config.yaml
norm_place: "pre"
optimizer: "soap_variant"
lr_head: 0.0123
Each number is 128 + 32 x the weight over the matrix's rms, rounded and kept within 0 to 255. Layers, rows and columns count from 0.

# layer 6 attention query, 96x96, rms 0.0671, rows 86-95, columns 0-95
[[121 120 138 162 106 120 112 128 108 129 126 151 116 107 128  96 102 121 119 107 125 134  82 127 121 170 153 131 139 145 171 116 111 163 141 118 145 125 149 116 115 147 170 160 141 118 132 131 112 117 101 111 127 124 122 152 111 123 115 125 132  98 123 125 132 125  93 148 115 118 159 120 138  95 145 128 127 117 120 128 111 148 124 121 138 126 135 124 144 111 107 164 124 138 126 127]
 [133 122 119 139 148 129 120 138 128 126 116 141 130 123 119 134 119 139 121 136 125 107 128 140 152 132 106 110  96 120 136 101 119 134 133 138 163 162 119 144 139 105 146 116 124 120 121 116 114 162 144 111 126 140 112  93 125 139 131 111 161 117 111 124 123 117 106 106 158 138  97 147 161 114 115 142 135 122 123 147 162 148 101 134 114 143 126 121 148 122 126 126 117 118 139 153]
 [107 134 132 130 115  96 123 174 118 129 121 126 142 116 121 122 108 162 140 165 131 101 154 120 106 159 140 156 147 130 126 128 143 144 107 134 125 140 161 149 124 148 109 113 150 137  92 137 130 118  97 103 143  94 122 115 148 144 151 142 112 136 115 115 164 113 117 116 132 124 123 122 126 131 110 121 132 157 124 110 121 127 148 112 132 151 107 114 125 133 156 109 155 124 118 119]
 [110 138 149 169  94 105 151 107 127 116 142 125 140 139 129 117 130 132 119 152 118 148 138 146 115 122 105 123  78 119 141 117 119 110 135 126 126 120 124 125 119 147 116 123 127  94 106 138 126 104 150 122 140 149 145 154  81 115 132 139 106 120 137 140 137 130 153  94 149 141 144 105 137 127 161 124 108  99 151  89 134 103 133 138 140 145 133 148 119 109 124 101 133 147 133 143]
 [120 140 136 119 124 129 106 111 147 147 116 126 128 150 142 101 125 104 139 145 117 107 137 132 124 143 127 130 119 103 121 147 111 105 121 152 116 132 173 110 120 132 122 113 142 127 155 111 115 123 155 115 143 141 150 122 106 131 112 137 136 101 165  91 160  80 132 118 152 129 141 107 145 132 143 131 127 166 140 151 129 126 134 137 122 131 140 174 112 113 143 164 128 124 126 112]
 [116 134 129 142 134 107 129 125 128 128 145 127 104 123 128 121 103 138 119 123 152 137 148 123  95 135 124 127 123 124 122 136 138  97 128 143 165  92 140 138 131 105 140 160 144 101 133 132 126 162 144  96 124 149 104 137 125 116 113 166 114 110 155 123 132 126 129 132 111 104 133 147 143 146 136 118 104 132 137 133 137 123 118 121 115 140 129 137 122 134 100 135 107 135 129 115]
 [145 118 136 133 133 122 104 122 123 110 122 107 134 140 124 138 146 127 129 102 142 124 123 159 123 123 102 119  99 113 103 122 122 114 151 115 126 112 123 131 119 121 102 142 135 154 169  95 123 153  94 145 144 137 121 118 139 121 126 137 115 131 121 129 103 156 129 121 152 142 143 120 112 126 109 123 104 146 165 133 169 170 160 133 101 104 121 124 135 122 147 112 132 110 133 132]
 [117 105 145 138 119  99 127 121 114 142 117 141 137 185  90 121 135  92 144 112 134 151 130 167 128 167 127 114 134 108 133 121 133 162 137 110 138 116 146 145 132 118 126 102 133 140 162 132 101 124 112 134 135 159 120  98 146 160 143 129 137 150 127 121 129 143 136 149 132 101 165 135 132 116 147 135 114 106 121 144 114  97 131 142 106 144 120 106 112 117 113 130 129  99 137 126]
 [ 90 121 152 136 140 123 108 120 119 142 140 121 145 141 139 131 133 157 117 127 128 115 138 118 118 111 112 119 130 123 119 144 131 115 132 110 105 125 123 163 138 128  92 148 108 121 124 152 161 146 129 136 127 120 154 121 140 109 152 126 121 147 148 148 178 121 132 150 129 152 133 111 125 108 150 154  86 131 136 152 138 137 153 131 124 126 121 116 137 132 132  84 108 141 119 127]
 [ 86 117 145 131 150 105 108 134 147 146  99 132 142 127 121 147  98 132 142 145 120 121 110 121 126 134 139 153 117 120  99 106 106 129 138 107 106 128 136 144 161 138 116 164 157 148 131 147 132 114 136 132 120 105 154 118 114 164 136 137 135 141 115  91 105 110 148 151 129 118 111 132 126 144 128 132 134 151  88 152 120 115 147 118 150 128 142 115 149 137 123 117 138 114 121 117]]
# layer 6 attention key, 96x96, rms 0.0672, rows 86-95, columns 0-95
[[122  81 109 136 125 115 165 133 108 108 125 116 125 147 135 140 111 160 132 116 128 148 120 104 138 135 102 143 148 121 125 139 136 127 139 137 147 148 135 132 155 148 147  72 124 130 155 135 171 134 162 125 126 103 147 116 118 107 121 113 155  70 152  79 132 105 123 152 121 128 126 134 155 121 135 124 118 101 122 131 121 133 105 131 144 121 115 131 138 130 131 166 153 152 106 112]
 [137 113 122 129 140 109 111 127 137 151 144 163  93 117 114 132 158 141 155 128 122 116 132 115 147 139 141 137 118 118 134 123 105 113 109 136 115  91 132 111 163 144 116 123 129 148 148 126 111 128 123  78 138 114 148 127 132 127  98 122 101 125 108 145 151 115  99 163 130 126 118 112 102 133 111  99 113 148 147 135 145 147 122 132 123 133 125 156  87 137  96 165 107 161 157 142]
 [107 166 104 138 105 137 155 114 153 127 126 133 100 134 142 130 133 139 141 146 110 144 126  83 142 105 110 111 119  93 134 139 140 106 144 163 142 144 126 120 126 110 101 113 117 122 111 130 145 105 137 111  96 149 136 147 109 105 128 120 122 118 165 146 130 144 141  96 147 116 116 144 108 123 158 127 140 103 138 109 112 124 124  98 103 119 119 138  99 147 108 123 124 126 141 124]
 [117 127 146 131 110 151  72 118 118 123 105  93 132  77 133 115 118 155 144  98 116 136 120 125 120 173 180 136 154 119 151 146 147 109 110 105 110 123 151 139 120 113 151 127 137 146 111 140  85 106 132 127 120 135 159 145 139 147 173 148 131 150 143 143 163 132 106 105  97 141 143 116 150 107 122 124 108 124 110 105 134 121 117 112 139 146 144 102 159 135 148 115 143 137 119 103]
 [111 136 127 149 156 130 149 133 115 133 120 128 142 117 170 165 118 135 105 139 110 104 101 123 104 142 158 156 135 118 114 120 110 125 116 183 116  91 100 104 137 140 138 105 161 125 103 141 145  96 138 133 141 143 165 134 119 126 130 137  96 132 109 140 169 108 135 125 150 139 118 148 140 118 113 126 127 108 121 120 145 132 134 138 139 124 139 129 125 134 117  90 121 106 119 121]
 [139 115 140 149 129 118 170 124 118 148 143 130 136 124 138 158 114 146 118 129 108 106 166 112 119 172 161 129 125 123  80 133 133 128 153 144 131 105 164 139 113 138 124 138 109 131 144 103 100 136  96 133  98 135 110 120 142 106 154 142  98 114 116 120 162 149 109 154 118 116 133 127 119 124 113 113 124 139 141 110 125 126 119 110 127 141 132  87 142 135 139  90 112 142 109 127]
 [103 116 142 146 158 168  97 123 113 130 128 127 113 106  95 128 111 125 113 119 131 122 135 170  99 163 125 114 101 114 151  82 115 118 113 119 126 122 134 106 120 118  98 129 132 111 136 105 136 148 138 137 126 120 136 116 135 133 139 155 132 160 131 131 111 141 160 145 149 122 137 124 143 123 110 143 118  95 150 155 110 151 157 174 105 123 119 169  97 145 142 118 127 120 143 175]
 [145 123 113 142 134 138 170 169 110 112 108 117 122 127 100 114 115 147 123 151 122 137 117 136 148 126 136 124 113 135 111  86 138 149 120 104 142 168 107 116 119 107 167 105 145 152 124 118 126 138 157 129 139  94 143 132 124 146 135 172 143 144 126 116 139 130 132 114 164 149 140 116 114 114 127 110 138 115 134 129  99 160 128 140 109 142 136 191  99 110 141 141 171 150 119 101]
 [114 125 132 129 100 127 114 146  92 143 134 150 136 132 123 134 112 154 129 107 128 121 135 112 109 142 112 120 109 119 140 127 162  96 138 132 118 147 115 109 132  82 127 157 102 128 101 124 137 136 125 148 130 120 122 131  89 119 152 113 128 178 131 156 156 161 104 117 133 155 141 106 108 143 141 146 120 146 127 143 133 151 136 124 164  95 104 117 133 124 124  98 140  97 151 149]
 [102 126  98 127 113 108 166  97 134 110 108 149 133 151 137 159 124 161  94 167  91 148 148 121 153  83 136 115 108 108 133 146 153 126 135 145 119 125  95 116 120 145  91 146 174 127 153 165 102 123 148 103 145 132 165  96 125 130 146 116 145 134 121 107 136  93  93 141 162 134 141 141 124 155 141 140 129 131 146 104  95 127 133 118 125 107 143 112 117 111 112 106 105 115 147 140]]
# layer 6 attention value, 96x96, rms 0.0677, rows 64-89, columns 0-95
[[ 85 103 110  94 148 148 155 116 122 172  95 106 127 139 138 109 183 148 146 160 100  90 142 170 125 115 156  88 114 166 100 112 176 116 141 150 101 108 135  97 116 140 121 118 171  92 171  76 113  56  64 185 153 189  88 205 152  69 170 126 146 138 118  82 158 156 166 151 121 126 140 135 121 159  89 163 103 150 125 111  90  85  98  70 122 112 137 133 127 140 122 175 161 163 149 159]
 [152 121  92 139 144 146 168 146 128 175 124 133 125 116  62 124 159  89  95 142 102 100 112 171 170 159  59  93 148 118 134 129 193 128 136 123  97 134 128 143 135 119  99 189  81 116  97 144  99 116 141  79  71 159 160  91 112 185  47 215 152 122 119  49 142 184 134 103 136 121 147  91 118 161 185 144 143 132  98 127 116  40 121  95 144  77 149 119 122 119 152 134 114  95 120 114]
 [147 132 120 132 154 117  92 151 223 134 158 106 126  67 143 121 141 148 118 142 157 147 149 131 137 122 108 123 116 168 142 107 158 153  94  91 105  85  73 167 137 133 131 178 147  95 169 109 141 148 129 177 126 110 147  80 139 131 151 151 131 118  83  92 174 161 148 153 124 139  77 118  64 103 181 145 112 142 132 129 149 144  57 135 133 108 187 153 188 164 122 160 118 169 105  63]
 [147 113  92  88 187 172 138 135  75  74 115 135 155 135 143 111 138 134 130 107 165 172 142 125 150 127 145 142 104 151 160 108 136 138 135 137 175 171 109 148 107 164  85 130 156 150 138 100  45 114  83  84  82 175 103 155  98  87 119  83 114 123 139 196  92 147 111 150 131 116 132 121 188 126 180 147 110 175 125 140 144  71  78 151  65 146 126 128  90 123 143 137 119 159 102 107]
 [155 106 105 131 143 111 103 191 112 141 141  98 152 143 105 134 130 100 118 147 147 145 102 161 104  68 123 139 169 108 168 158 146 147  88 145 123  80 168 155 147 111 173  88  97 131  90 122 145 189 169  99  67 143 112  85 103 167 123 167  87 139 139 118 151 128 113 109 111 149 172 143 131 147 195 165 112 133 116 191 120 135 115 108 141  38 190 114 146 120 105 137 166 113 120 137]
 [190 148 213 104  77 171 114  85 127 152  93 158 176  93 178 135 146 119  93  93 123 109  92 148 156 104 181 157 123  93 147 118 140  91 133 140 196  86  92 166  99 139 137 197 147 214  74 128 162 101  91 116 133 147 114  79 126  89  86 156 108 109 120  99 131 136 174 141 143 133 113 122 137  46 139 101 102 152 140 130  99 119 125  81 141 149 158 149 156 118 117 160 102 159 144 197]
 [151  53 157  94 128 125  79  99 126 161 153 127 135 165 182 155 149 108  93 129  96 149  92 118 139 197 192 148 151 109 144 117 110  77 129 112 136 120 171 172 102 131  80 187 108  81 131  65 170 121  35 118 113 159 153 144  65  98  92 180 121 104 118 152 122  80 126 123 144 120 131 150 150 158 157 114 133 148 102 144 110  78  94 170 170  65  80 105  96 145 174 139 169  92 126 137]
 [120 131 129 151 126 114 113 110 148 175 150  90  65 134 129  87 149 138 111  98 139 119 154 120 142 174 106 120 125 132 104  98 152  96 117 161 130 142  81 155 162 121 177 150 162 119 113 189 132 156  80  93  96  80 116  86 158  92 125 112 183 136 160  96  78 120 149  62 161 185 185 140 136 106 171 133 132 105  99 138 163 184 141  34  57 150 122 139 127  97  90 183 183  85 173 105]
 [134 216 136  75 169 147 158 167 118  86 153 121 121  91 150 128 122 102 107 159 125 161 125 112 196 120 119 168  99  93 159 132 148 117 122 160 191  96  72 110 119 127 183  91 100 141 139  89 132 124 106 149  76 107 134 142  88 134 134 148 166 126 113 140 172 141 145 149  83 117 157 125  92 138 165 159 111 100 149 109 172 112 110 127 179 146 128 105 133  97 143 106 165 137 139 153]
 [208 118 131 115 176 124 138  77 135 134 126 100 127 110 142  98 119  82 161 103 152 184 159  82 103 106 115 116 129 141 110 145 124 137 162 140 132 135  58 110 117 149 188  90 153 128 140 198 129 152 159 136 106 117  65 137 148 171 134 119  72 109 155 110 132 156 117  75 102 109 110 120 100 212 116 154 123 198 127 124 113 108 141  86 152 161 153 160 113 103 107 138 148  92  91 114]
 [ 94 166 148 124 190 112 101 113  76 133 131 139 144 135 171 186 160 103 152 158 114 133 113 151 134 152 182 159 173 168 123 136 152 102 128 118 141 183 157  98 100 119 105  72 124 132 142  61 145  95 174 118 103 139 124 122 152 106  96 127 156 148 144 170 116 103 123 127 122 125 148 119 143 136 152 103  77 114  93 156 162 145 138 167  88 116 121 127 184 114 147 109 170 177 126  95]
 [153 143  64 117  60 121 144  96 140  99 104 147 109 119 147 154 134 123 158 164  85 124 144 167 118 104 167 135 117 116  91 186 169 140 205 124 160 127 109 166  96 115 104 153 139 132 222  94 147 115 100 152 122 110  89 120 141 190  65  94 112 145 126 155 115  86 149 166 139 127  94 118 166 139 145 152 157 139 128  87 136 153 105 121 153  69  76  98 159 129 115 121 178  85 112 137]
 [153 112 109 157 147 149 158 166 130 129 127 126  55 162 111 110  69 109 108 189 175 161  96 117 124 178 125 185 128 156  99 108 164 159 158  91  69 132 166 131  95  88  35  99 134 109  59 164  77 125 139 132 149  92  86 163  95 119  85 162 105  87 123 167 130 126 135 110 123 192 104 181  73 152 105  79 142 130 146  96  62 115 101 109 174 124 144 151 177 144  73  84  69 148 172  77]
 [ 90 112 180  74 141  68  66 152 125 107 176 107 180  74 141 198  86  95 142 153 118 126 150 113 170 141 156 228  86  96 153 113 137 166 138  78  78  98  99 127  93 121 125 192 119 162 135 150 115 134 131 140 109 105 155 103 140 104 103 202 138  90 153 144 143 177 134 120 130  42 126 143 132 164  89  90 138 126 111 113 143 134 159  56 133 166  95 137 118 188 127 172 165 144 155 108]
 [146  80 126 164 133 115 124 156 134 117 140  91 165 121  78 164 153 124 151 188 105 121 140 122 129 126  73 124 190 158 105 149 110 199 127  95  57 163  91 171 148 135 125 132 145 100 144 174  83 120 173  82 143 106 191  54 112  98 143 119 145 175  58 111 164 131 178 158 137 111 100 138  98 157 103 113 123 130 131 178 106 121 110 149 122 136 122 102  68 165 143 114  95 161 180 167]
 [152 141 148 137 106 143 123 108 163 130 184 186 136 151  89 123 129 151 173 140 128 147 136 102 126 106  84  98  42 145 131 101 157 145 146 144 115 182 157 161 187 164 134 171 114 111 133  98 105 137 112 111 144 123 104 100 163 104 117 149 144 153 167 144 120 123 106  86 144 165 136 117 123 109 116  86 158 161 136 102  78 138 133 187 159 147 161 122 115 192 142 119 158 108  87 161]
 [ 78 109  98 101 109 123 126 101 166 118  90  79 136 123 180 134 153  63 144 143 147 159 180 140 167 136 121  78  98  75 133 135  84 146 165  89  81 124 144 139 136 139  76 146 113  80 118 104 117 172 117 138 153 143 156 133  90 130 110  96 116 139 115 106 157 134  73 163 123 125 151 125 174 143 118  91 177  45 115 160 157  66 143 106  84 107 138 159 158  79 122 142 136 146 139 101]
 [154 133 159  73 139 124 105 125 153  93 164 185 147 112 126 120 141 106 188 162 145 150 166 107 141 175  81  90 118 148 129 126  78 108 181 143 171 191  87  73 148 126  98  77 181 138 143  97 143 134 168 150 123 136 127 169  99 144 159 116 138 210 132 123  97 114 107  66  62 149  46 106 114 138 102 105 101 182  98  81 102  68  90 131 137 133 127 121 114 108 130  68 158 117 133 141]
 [147 127 112 130 159  93 137 117 121 149 121 173 145 116 157  92  64 147 136 174  99 131 126 156  95 119 164 120  97 114  98  78 105  98  34 147 162 108 172 213 134 120 140 122 146 148 131 144 170 122 126 145 172 130  89 104 191  96  80  69  93 152 151 156 122 152 133 143  77 124  92 177 164 130 134 105 162 132 115 130 117 160 127 153 185  56 163 146 129 152 189 181 127 141 109 160]
 [111 130 106 118 146 117 150 144 129 160 119 146 105  82 155 186  61 116  82 132 149 167 155 126 134 118  89 157 144 163  99 198 146 154  74 155 106 197  71 158 138 112 156 132 116 134 119 141 154  70  68 118 121 114 140 105 127 147 132  97 165 138 113 133 118 147  90  81 149 116 153 104 149 146 130 120 113 143 130 108 115 212 176 206 147 133 192 141 149 197  81 120 182  75 141 109]
 [120 141 148 156 100  91 144 133 186 109  60 157 158 134 131  81 129 124 141 130 117  94 100 100 110 134 133 121 143 163  98 164 118 122 128 178 122 184  92 124 100  58 136 159  80  81 163 129 108 158 167 104 115 194 134 129  95  91 171 120 143 137 115 118 140 165 126  97 145  77 151 130  74  35 165 146 146  87 134 158 155 133 147  91 109  97 194 137 101 170  75 143 149 122 142 159]
 [112 174 158 122 106 143 122 139 124 164  79 121 142 159 137 153 151 130 107 152 131 111 116 132 150 134 160  63  79 194 181  93 166 152  81  98  94  85  86 148 115 124  68 105 119 142 131 197 137 151 165  91 155 131 123 131 122  99 161  47 140 117  96 117 154 111 191 135 132 129 120 109  86 111 159 120 115 138  96  98  91 127 173  86 127 152  97 100 132  91 145 157 149 127 155  87]
 [122 164 136 106  99 103 115 143 154 178 186  79 154 109 155 132 127 105 119 129 160 134 114 123 119 151 152  86 138 117 152  98 107 135 134  89 130 100  56  90 115 150 220 139  95 119 106  77 183 109 151 132  71  97 158 100 120 159 161  48 129 101 105 139 172 152 157 185 113 110 149  50 150 143 109 127 112 147 112 164 111  79 145 106 134 125  98 137 152 127  65 138  98 116 123 180]
 [136  89 172 156 156 140 100 107 161 135 158 103 106 199 130 154  87 108 131  89 175 114 119 178 156  75 159 138 151 118 158 101 148 155 166 123  89 122 139 126 132 201 126 151 133 121 136 113 125 136 131 155 157 168 120 106 114 154  75 114 124 110 123 140 171 173 130  79 122 112 113 131 130 109 151 139 111 102 121 138 139 105  63  86 101  98 124 164 154 163 108 103 152  50 110 128]
 [132 104 137  93 170 130 105 150  82 141 145  94 107 105  93 148  97 122 141 137 142 125 190 153  88 129  92 161 126 180 108  87 116  93 108 150 126 137 140 110 151 138  91 131 129 186 168 203 147 153 116  89 175  35 119  93 109 151 164 144 122 174  90 182  99 117 172 102 102 124 104 125 120 128 189 143 124 135 187 100 115 103 106 148  65 119  99  95 110 146 123 199 155 105  92 144]
 [121 152 188 118 133 132 122 105 141 150 104 125 118 131 114  79 152  76 117  82 129 159  96 106 114 125  77 157 121 150 111 119 164  80 135  87 149  62 133 157 132 175 116 137 103  87 109 151 188  88 150 149 120 160 148 151 129  66 160 126 114 165  84 134 156 121 123 185 135 127 154 166 104 176  98 120 112 122  97 120 143  93 167 132  89 142 117 178 121 124 154 161 136 141 127 150]]
# layer 6 attention output (transposed), 96x96, rms 0.084, rows 64-89, columns 0-95
[[127 108 143 137  86  88 100 170 107 121 108 155 101 128 123 143 149  77 106 154 147 166 129 106 133 144 122 140 111  79 204 163 117 151 148  73 174 154 115 154 114  31 193 126 103 134  82  98  89 202 127 112 101 194 123 132 121 134 101  67 129 136 154 141 128 154 117 138 109 116 120 139 129 118 142 131 139 104 147 180 171 131 129 103  93 183  98 151 153  97 169  98 124 108 142 129]
 [127 118 121  89  98 112 132 139 108 104 136 122 100 125 184 112 112 157 168 123 171 162 104  85 127 142 142 125 188 166 110 122 105 167 150 139 156 145 147 114  81 151 183 134 120 136 126 118 130 129 118 101 140  98  99 171 152  95 159 107 171 148  86 158  71 125  78 121 145  74 143 157 129 117 127 118 142 129 140 201  82 192 119 124 116 139 137 127 136  88  90 160 160 199 100 154]
 [116  82 162 161 128  93 169 145  66 118 139 138 150 135 106 122  85 126 170 165 130 135 163 111 140 131 112  94 145 169 113 105 135 118  99 104 123 168  78 152 148 101 137  85 121 133 153 150 122 130 169 125 127 113 131 113 127 131 114  86  76 165 172 105 133  93 121 100 127 112 153 158 168  88  89 142  65 157 148 124 166 175 155  78 144 114 105 136  57  78 114  78  65 170 142 149]
 [ 87 114 183 146 102  88 161 202 146  86 140 121 145 126 112 128 187 136 105 156 129 104  87 153 115 178  94 156 122 106 135 216  99 126 129 155 155 103 121 144 125 144  94 112  75 120 125 123 149  92  67 180 145 109 141 139 186  93 116 171 108 102 143 105 144 147  98  77 118  89 132 103  91 137  68 106 160  80 143  73 105 137 146 104 116 115  82 128 152  98 169 122 163  86 138 148]
 [147 114 116 112  85 120 150 115 127 116 137 119 109 115 154 145  96 164 119  89 140  93  89  99 214 181 143 139 155 155 149 100 155 120 141 147 100 127 102 144  83 146 115 164 146  78 165 151 110 143 128  83 171 132 194 149 172 116 141  95 134 174 141  87 157 142 102 146 162  95 126 108 128 134 112 133 101 128 172  71 115 153 114 132 173 131 128 119 108 123  98 168 105 159  99 128]
 [ 76 117  56 173 149 166 110  72 101 136 126 117  64 136 140 124 123 130 129 125 117  94 148 107 104 170 189 108 132 124  99 174 144 138  84  99 140 107 122 125 154 166 125 146 115  70 177 124 121 144 151 153 135 159 138 184 150 154 146 150 155 110 181 145  78 164 124 159 127 176 140 140  69 147 143 118 117 114 112  96 149 148 115 125 113 128  74  90 129 124 103 155 115 137 183 116]
 [ 79 153 135 144 101 160 203 118 130 116 145 101 194 130 124  80 162  96 131 119 141 158 107 140 145 104 105 129 148 116 125 173 130 196 128 102 126  73  90 111  66 175 102  82 101 138 105 143  98 121 133 111 157 160 141 130 179 165 135  96 125 151 184 174 136 163 116 155 138 110 162 110 106 135 150 120 105  81 121 109  87  87 154 114  94 135  98 106 129 118 169 177 132 133  88 145]
 [ 91 148  93  93  97 113 106 106  83  82  99 148 116 130 135 127 145 104  76 109 143 130  74 130 101  80  33 119 139 147 104 109 123 172 150 147 159 155 144 155 115 114 116 120 107 112 117 126 190 147 133 118 162 159  70 182  86 145 116 129 136  52  94 109 109 155 174 168  96  70  84 103 121  84 104 156 101 126 161 115 100 119 154 138 118  87  99 169 153 120  97 132  55 160 126 132]
 [142  85 141 155 150 117 145 105 151 171 132  94 118 101  97 154 151 128 176 158 126  88 161 127 147 107 116 121 133 164 113 156  79 148 101 105 139 149 106 120 165 124  92 174 171  89 140 122 122 130 101  85 100 119 116 157 179 121 126 118 102 176 146 164  74 166  91 125 135 131 104 116 139 158 107 131 141 108 134 150 111 178 133 114 116 166 153 139  85 166 107 112 141 131 169 182]
 [103 159 128 200 126 114 105 114 122 140 143 103 117 129 113 185 134 143  99 147 140  96 116 169 118 109  64  72 104 114 136 153  96  87  78 177 133 140 110  93 151 135 103 141 173 134 149  77 121 171 144 175 124 135 152 145 104 112 100 115 119 179 153 101 176 113 132 133 100  81 129 131 154 106 135 101 105 113 171 103 156 140 114 128 163 117 114 156 148 112  83 117 110 159 122 117]
 [135 149 106 126 120  93 152 138 211 144 134 145 120 141 101 101 164 177 110  83 141 134 157 139 110 101  83 108  94 137 118 123  93 140 140 150 129 166 144 149 179  97 123 118 107 165 119 227 123 131 117 135 130 138 126  99 156 148 181  98 101  87  83 123 118 114 179 153 103 161 132 144 132 126 111 124 178 157 162 122 104  92  93 103 175 163 102 102 137  98 115 147 110  87 140 133]
 [130 129 171 123 159 110 136 151  95 153 131 113  82 137 120 123 185 165 111 107 173  99 158  90 141 128 130 161 119 114 101 125 127 100 132 141 126 147 138 143 163 163 115  65  99 140  96 104 111 129 112 117 168 161 136 116 160  97 169 130 118 116 134  94 122 126 124 104 144 179 154 192  90 157 101  90 116 143 158 200 139 111 114 210  85 179 161 118 120 113 139 178 156 115 104 125]
 [167 121 130 130 121 127 150 105  95  86  96 163 135  82 104 131  84 104 187 152  88 120 156 114 169  97 161 105 140 136 107 100 122 112  95 170 109 115  82 108 124 155 136 116 163 116 149  76 117  67 143  96 140 174 176 117 122 101 119 146 116 123  47 119 172  91  73  99  93 125 171  96 191 154 141 149 155 128 136 114 146 131 124 117  84 134 151 114  72 156 120 141 142 183 100 148]
 [141 126 113 158 149 175 130  93 126 167 132 100  99 139 119  93 102 126 180 171 141 110 177 141  96 139 173 124 113 149  90 145  56 165  95 126 129 121 180 185 120 145 110 119 132 119 126 119  98  74 121  98 170 160 174 172 140 209 101 137 138 144 139 132 143 109 143 146 108 168 145 103 119 133 161  98 153 141 143 158 107  98 171 100  96 150 145 132 164  79 136  92  90 115 127  93]
 [117 136  93  94 107  94 158 143 137  86 120 125 163 140 143 128 100  98 112  99 162 117 123 159 127 164 164 134 140 161 146 113 197 169 132 166 154 119 136 106  95 119 102  99 125 126 103 124 133 102  93 144 102  82 134 151 127 137 128 171 107  90 131 135 149 125  98 100 133  80 181 147 167  99 153 172 135 115 130 112 120 135 180 134 143 136 162  80 125 107 118  93 122 108  89  54]
 [162 135  62 129 147 142 116 173 110 140 137 107  64 129 172 126 110 120 104  92 132 126 122 171  95 106 110 129 126 123 134 118 107  85 161 179 164 120 164  85  91 119 141  92 176  93 105 143 113 133 163 139 150 129 122 114  73 158 102 155 116 134 133 124  81  83 102  96 147  89 114  82 152 164 145 162 110 145 116 155 148 138 144 125 155 147  98 166 133 109 143 137 117 123 117  97]
 [167 113 197 116 128 101 112 186 130 157 108 130 132 157  67 120 111 150 159 114 131 142  87 175 118  94 165 149 153 167 113 114 136 122 152 106 139 137 153 144 153 126 172 150 111 147 114 139 128 173  92 100 122 107 106 163 124 109 159 120 148  96 133 121 153 153 109 146 112  82 136 122 137 110 130 128 109 145 125 146  99 123 102 136 112  86 120 112 131  86 150  91 179 152  78 145]
 [148 143  94 176 137 147 151 181 164 137 116 121 135 122  68 153 151 128 101 115 178 129 153 160  99  75 154 123 121 124 122 173 126  98  98 159 123 111 108  76 150  78 123 131 119 138 138 143  82 165 129 114 121 118  89 110 140 109  86 102 112 121  93 123 178  83  60 129 139 115 174 139 116 116  99 121 147 100 104 178 155 175 118 163 165 141  94 102 159  94 118 158 107 126 117 131]
 [ 99  65 123 145 127 131  49 128 147 134 159 111  83 135 126  89 118 148 144 123 143  71 146 108 159 120 130 126 127 109 148 153 163  78 163 118 107 160 105 100 128 149 125 143 158 129 109 185 145 151 204  92 138 120 238  86 107 169 160 173 129  76 116 132 129 118 132 143 130 173 108  71  93 116 151 147  97 118 156 164 148 142 158 136 151 135 136 133 121 109 105 147 141  82 149  94]
 [145 149 108 151 163 152 160 121 135 108 121 145  85 126  72  97 132 151 179  85 141 129 104 123 155 143  72 116 104 142 145  61 128 149 119 143 179 154 128 106 124 148 126  95 208 128 161  98 130 144 150 123 120 121 129 124  94 161 101 126 125 107 113  93  65 111 133 155 112 146 110 161 115 113 135 161  96  78 132 171  99 103 125  88 129 130 107 107  75 153 139 126  78 109  93 148]
 [137  83 114 149 127 119  88 142 134 149 130 121 132  84  97 109 115 136 123  47 150 145  99 161 186 137 188 132 128 103 159  78 120 147 133 115 141  83 150 113 164 110 151 108 146 134 172 100 111 132 145 113 106 151 124 115 136 141  78 107 137 117 106 143 104 171  98 176  89 163 137 124 147 109 103 122 105 121 110 120 149 152 136 136 185 125 151 105 136 103 115 160 144 128 170 116]
 [131 124  90 122 101 124  83 122 111 145 165 143 166  86 133 141  89  97 181 126 142 109 133  99 108 156 169 140 187  96 125 166 146 130 111 194 174 132 165  92 117  86 181 130 127 121  50 115 145 127 116  88 134 159 131 170 149 177 113 111  89 143 134 161 150 139 110 163 148 157 172 123 120 121  93 124  96 118 189 103 173 117 129  79 101 107 117 151  68 122 123 126  89 138 102 143]
 [115 109 133 198 105 132 158 114  90 200 113 180 151 148  87 155  95 106 197 115 113 141 149  77 139 113  94 162 118 118  95  95 151 114  66 126 125 115 127 135 145 115  81 160 115  80 143 168  90 147  95 153 105 163 114 140 156 116 131 149 120 196 118 129 106 144 150 151 179 126  94 170  96 129 173 157 113  97  84  94 144 148 151 103 146 162 100 162 126 107 110  90 173 150 119 114]
 [110 163 138 117  74 103 191  93  75 135 111 134 134 143 113 131 123 162 120 146 107 146 116 127  97 136 122 102 106 121 165 134 108 110 159 110 135  97  56 158 126 133 133 132 144 106 148 122  76 150 115 131 128 187 136 137 119  89 167 132 121 183 152  76 147 122 100  95 176 126 156 145 110 123 157 103 103 136 153  58 140 131 164 131 148 155  96 132 123  94 132 145 126 141 129 165]
 [ 82 186 130  94 178 124 140 136 155  97 102 139 126 139 123 131 118 175 140 164 139 139 108 107 146 136 151 103 134 121 116 102 139 131 125  96 133 118 101 147 141 119 102 131 152  87  84  85 145 109  47  84 127 147 156 126 112 154 109 138  73 102 117 148 163 106  94  97 134 171 111  97 107 153 119 143 126 119 132 135 130 164 170 132 159 133  67 191 137 116 133  93  78 149 140 148]
 [123 129 111 152 106 132 175 100 165 138 143 131 108 153 145  99 104 127 135 135  96 125 156 172 136 160 114 115  92 176 169 152 171 170  97 109 112 133 156 166 107 104 174 160  76 125  98  86 105 131 114 142 123  98 108 156  96 139  90  86 156 104 205 153 129 148 140 103  91 102  98 111 113 104 138 128 115 145 139 165  89  62 126 106 176 182 150 129 107 127  75  89 139 153 144 103]]